Weights of a small GPT-style language model, trained from scratch on English Wikipedia.
Size: vocabulary 8192, 5.38M parameters.
Architecture: RMSNorm before each block, rotary positions, no biases in attention or MLP, tied embeddings, normalized queries and keys, paired heads, value residuals, hashed n-gram embeddings.
Training: a variant of Muon for these matrices, 91M tokens.
Each number is 500 + 50 x the weight over its row's rms, rounded and kept within 0 to 999. Layers, rows and columns count from 0. Numbers have three digits each. The size before them is the row's rms in percent of the matrix's.

# layer 6 MLP down, 128x512, rms 0.118, rows 0-127, columns 0-31
105:426519539531534470489410451493455494485456394497519498448569517425484452494439435532548483544474
098:534495549462493472500515497468477529476465516486511454526563508445490485529581445480517558522552
102:585499493516518428547392492515439519482467479434500474482525485522572531451455553428500440557501
089:538570456520506515501529458436515517533545452520461431403480551461573587498549553456373503533473
094:528574498539494408601459521485554454518478467561466520367490475507529530570544518536507530531457
105:580412532460481553469533419428505466579536451456500477477512472430439640391488487464501533584514
105:493571520482500543469507511474450492481562525480427425515497521497443516533359465430489444421496
106:498491484490523566480518503575518471444399571444461567469583538545548481476517520574502498510473
098:579559484542576495550480413500452476516498504475505523460493502476499469430444513459595536579460
100:510454480447501498507497501581470562512542513516529438446427526483509496474438528492494604523519
103:480421481506488526546460442528469432557587531491489492445545527657495526476568581454462414578481
100:423588517558545599494425518456497532514687418408466581545564444488543555471519503500507544480448
096:543496482435555525395560517539546459579449587526564453543545556508447570557488514502546453602379
098:494560497456506524448539484498515541483496486590533482463541561494486538498427468501445404519501
107:475474494501443460505482511520523557546443459599506501547404538383509508459532480586553490522449
104:482462550486626432537542444470505466455586553512436518450467479397538522457473447562509485411490
109:535461514534523439499535430584580579420455520407556538589490577566485516543437439526436481457509
100:430457530530576589597431542476502493542539530539492557505613394469544475534363518514499551478543
102:476415551465559444504493462517439450537401436481547475529451541440446495443591461499479518506504
098:512450473481522451538436402458487467479502501415495536480535571437512474474592521521503510466468
098:519472471480512586507446491557530454457464514465452371464531430415542498363464514461457466546485
100:466414430561405450536461440432505527439464531379441520581597452412516392495539511521594541568524
091:501520491461517482396457547471502464395366470589433448657511510430578466537540544426508561456490
101:430594475464501548463453535404474482515415589525512468444629515500515475465584508472465490486490
103:618518502462468495438507468587450468434454523498588500469458505443441514429539470488571484527606
096:607559483409546531480564576531555477460485527454512590476444522586450528486480539497587473509569
119:491550570471528473502449446455586419465477540484670517545447471504448487537536470635484447504522
105:494531459394422443471410469475434494403506449524476521508530609561511509503501606491412378555493
095:509404581476542443349417520523566411516602452473475499469460495475538511471424481452544516507620
098:519470481482503532524493531427478485580549547554427426494535508545537511538452475466525554528532
100:566454524521450513508522518445493441532494578451407444445455503566544475462465473456480501506508
101:569505501509460466528571503445561482557488418465574449453452436533519487523511454518510553545488
105:485517522452567436423508543490514374498555465524577456429488395530610427545469574447501466521430
099:463552524479602609501456420468589415538618515467505566414457484644500501458541429539522456459508
101:527436554444590579477558473488511525569410587508547515523533561580473431549526443539544480581425
095:546475480453481491517519461500533594414615510451447577506453563493573610525522502538528455520466
098:508515541456415439495430477494439546508490485469521501473439523470621555574498383505572506545493
099:579444521465501607502446510465485469393573532568462502440469520504501454502508539571538421527448
106:421523499419453547464560480567484519533533550493496469489474409438481554515469450552531513411472
105:555449504534455608573510533492457517438418499519558376403531427431427540466510448557477482532546
097:523481534536512447534617605487542571523619421522511608502480394446550489494601583475418583502485
106:446521555445445470548506462522583560587489556541518470396529334477577444527503566557417516478485
101:531594522537510481535514528468527530544467425462425450690419440516506518460584504509423541533529
096:453520500554566483557448555435488483546489388457551541480474470484600413513542516507459470459479
097:558493476499468575442528592453506511531521448451450532526516440490493561526495551428526519557615
093:605454487549507464432444443572496486437430518554432448426466428541467535444446539551416508540548
098:440531452552461457491568532535525455457482554583504539526563449536620462470423524532467566425454
101:512422433504518450509480443511565497496541487421459571564544588511467571436614442463545535548532
102:464495485484531441513516535448534458576437535452680569507455590456459494565512526562556528467413
106:481443497483561488376420494497590446530496547543442509580540494449466449384505461520507420514577
102:490558463417500511538469482549463477440459566560523497480473485457562540483467446497493452518549
101:453510492478548591474373421494472445468470523559508421486530540434523485428534396482495402521554
098:509550472437557524494549522508474479471429436511508487490344534509587453486558470592492477462536
102:443459466499474477461521516567571589551526517477441454531528452568548485444522567536471508454507
100:467563528489486486442509492422477464521432482461510520433455535528495498448535511398452450497566
098:516454477424491577561550551509454534520448447545537486431585450453463563525542512417515488486428
103:521527429517513561515569482558469514494514526431531496402454548532449436533526452468525474516492
103:412584502488324534500473539486528528422419519439592508545396416460565554524548539520450509394439
098:419556507404461559550491558537583532480386472377547509565568444519440597506493463455508509461456
097:519505530432481467467442560506524542476532438582542539516555454601479457491505478390473573542388
099:503527400519569427458509586471484520533475590522504482586476483563476566472521496437359501562466
102:493525511524465583579552513531542447553492533476520442483528488539609484573448517464556488542446
102:482451455450472500475431554472515469572508474498523581375436504472420547564534445453449554567460
108:527474477402542549450575532540497477495512498530436409535535471553565551587531476442509485534490
102:352446516498524483449499521467497448567493589517516463510442443557532435427505471446564601528554
098:510531497497369443475602556572562479529469525487470452485482418579497480504574594475516461508513
099:503496476531568515482418485484515634519535511459612469501502538503468503478551422414540580429500
098:388470495456476553500591353405460493509528490424499457523495474524515462494514438473432468434520
105:472518498418554533515539549476476407515458642497438547589447467458534464538469545505570494485514
107:564580462473495428383490440523425476543566526411446491579548432428445536424484478468490522536457
101:472490525551492500494456483480447497472466516442449487468443572426349438525469547547463483458529
104:502489466476574444532513471461570477418542451539530415471448451533505427459467446491450561499504
082:434475529547579584505493531482539552508528477433429559520451465533488499533471580519446465503526
096:441572510420581484451508413524438561541444455554509521491471476485529510436521484514533572503551
100:555448490468523537480513428495527408532635589492513518553468487492496463496494432534502508494474
097:453488424474455537479514522531524501452576464471496521483565465411402536485556442451455403444471
095:576518482448441538432470534488481465564439585520494504573509460551523482492593475480521522468503
097:565512537493435480560472535478526502415470509400492530474490484482510532533505429520509438519463
099:480499444522585489508502533477468426615512576464509403390513585457621632458501502477445480539493
096:453515573527495550498516511393491490524483490542505503451485518476508416590469507511492412472573
096:461470439503560486494636474541555540489528464491511569488489494498519527593466485505546443524539
105:515445479558482396523584418572522545488498533565527532418509500447431542419496488475448493453495
100:533505607478477515487502539474643419505505514499488574489499595422477497605593394435515486486482
099:536417499499527516519612459541493467536546509444465495509538553481483458475515463486497517446504
098:466447501537478541576545509581426440518573510448515542452515451504475548447535558431493584565569
093:537480476523562502612493480411430553492422529466529485491505585461521419508406417594459485475478
101:547530522621508554577518495529491588494547557563548560483453515551550542492581506445464430430415
104:502517474515574527494587517471513489493443527473598434550531436686457515416600478461434528482471
094:532529455488431505491424496489498444440498520487541541436487503466470495499540491532435473488518
096:492460434401443438541432479394505463489557531580463542466555545455486500369470428427485562465479
104:519526476457539431494452468472402471517559558489548543453465548519524462400459453540470534451382
095:488490527400537520373477468502549454529494479446394512445516521416435509500546493556544409552458
105:550460648507529538589558526461467477518557462597596496528498484401455455473439424455459492474428
097:442447421428495455439499489449484358377433493461489496572507504484494411393537519513523498507562
099:509404498542525452461555505539517414448457429403526521525577586462586560510452487447521530435475
100:541520444424524402462519492409505510473466456561479536419463496527445413620492618472469573466620
101:550487480455578458498530500451507459412540504474523496429585589473418507525490500519455492576447
104:444574564460490482501389505498518461484493521512434539565516534616508508551573501497501483496561
091:529529474441503520493448448496556475552482428470417446474504441535547540466448494488508590495408
097:517503537451505517597496557509491489607594474472550527492499506467518521525447551531499593457522
094:424560452403444520528496421582523479496599568515519487517470589534568473521565546433594430481502
097:489463505569560587498466544482469502511500439556518442504497536542562529564476538494509524504589
105:576545470456481567461514528555491457490469508496645469556380537459567417554533453489463506552519
104:537461469517556441470511337506457529472466416508530509535570414489480484459496458480521494558493
104:524410582540466571452585532508497434459543571469520516457616447644316452555508515456517473485544
098:471649365609438470540424472484483542492599585561506522542477527425474568449487523471472494462524
094:494541412432468554418609542488502472524560478503448448577565478393486534507557450435576526515474
099:455493473484554469554500424394509533516444476496551474494356482561405587387545461403470450422486
095:623556480478519515487551440480455492443576538509529565518522541450522442531472494577442520569425
107:473509596456531515498498535535485503524575463570567518398501523591604530395497368494527480510459
100:437571431381561450496606456428563496506581462504389460486463456418517502611475534458466440534499
095:471509457495546529553512540454506510445436426433539480498578434521447528478496574427546569437472
102:498541432512557533598478546445508499525499485510463475500528536447493518526521491474417506433462
096:388565470470445485539407473522441515553504507528567464407491482417514466528486497424523455494489
097:548491513547565441483493621513479445504586530541541474458498518445476410560561463416500466488534
105:519548476510618553521472614445542460498470399464582565447379544475464502509451479495551428607525
103:531473540403521515452393541527562505511551470496486536570546517422420513505511531519471433480571
098:519501479448490502507502452529572408448415462539514465543514546492486425506444531563474590571544
091:435519519527502555531515556513409479550554517480446491522594474418588402558510421525528493472475
104:510517524464533477463584564531506479524492525480438525521559519514497585576496544491493559507590
096:383518507524448439484461447561528540515487438458592516508447570498564421583559480518502540491512
094:446655495483539544499513470505489541562468409465483436556535622507505514528501494537534478497469
100:548437476473419494471547412537551527546526591518462528539549556516402530543538553495593565564528
103:507555495590397517542558500587503509524542443436420549644600496440480505431491510470634561446457
102:446540564543527527581525571444424546452520463435442515405444548486466513535474469485415550444443
101:519536454551504480533483506532488573499513438526582548485471591559505462495495531528516519492530
100:548519389558535502443490495553499446541543498479443471495628489485443445570533516442530494568495
100:473526455413474601429473456496480573437515564461539469520497486478508491515517463480409492508411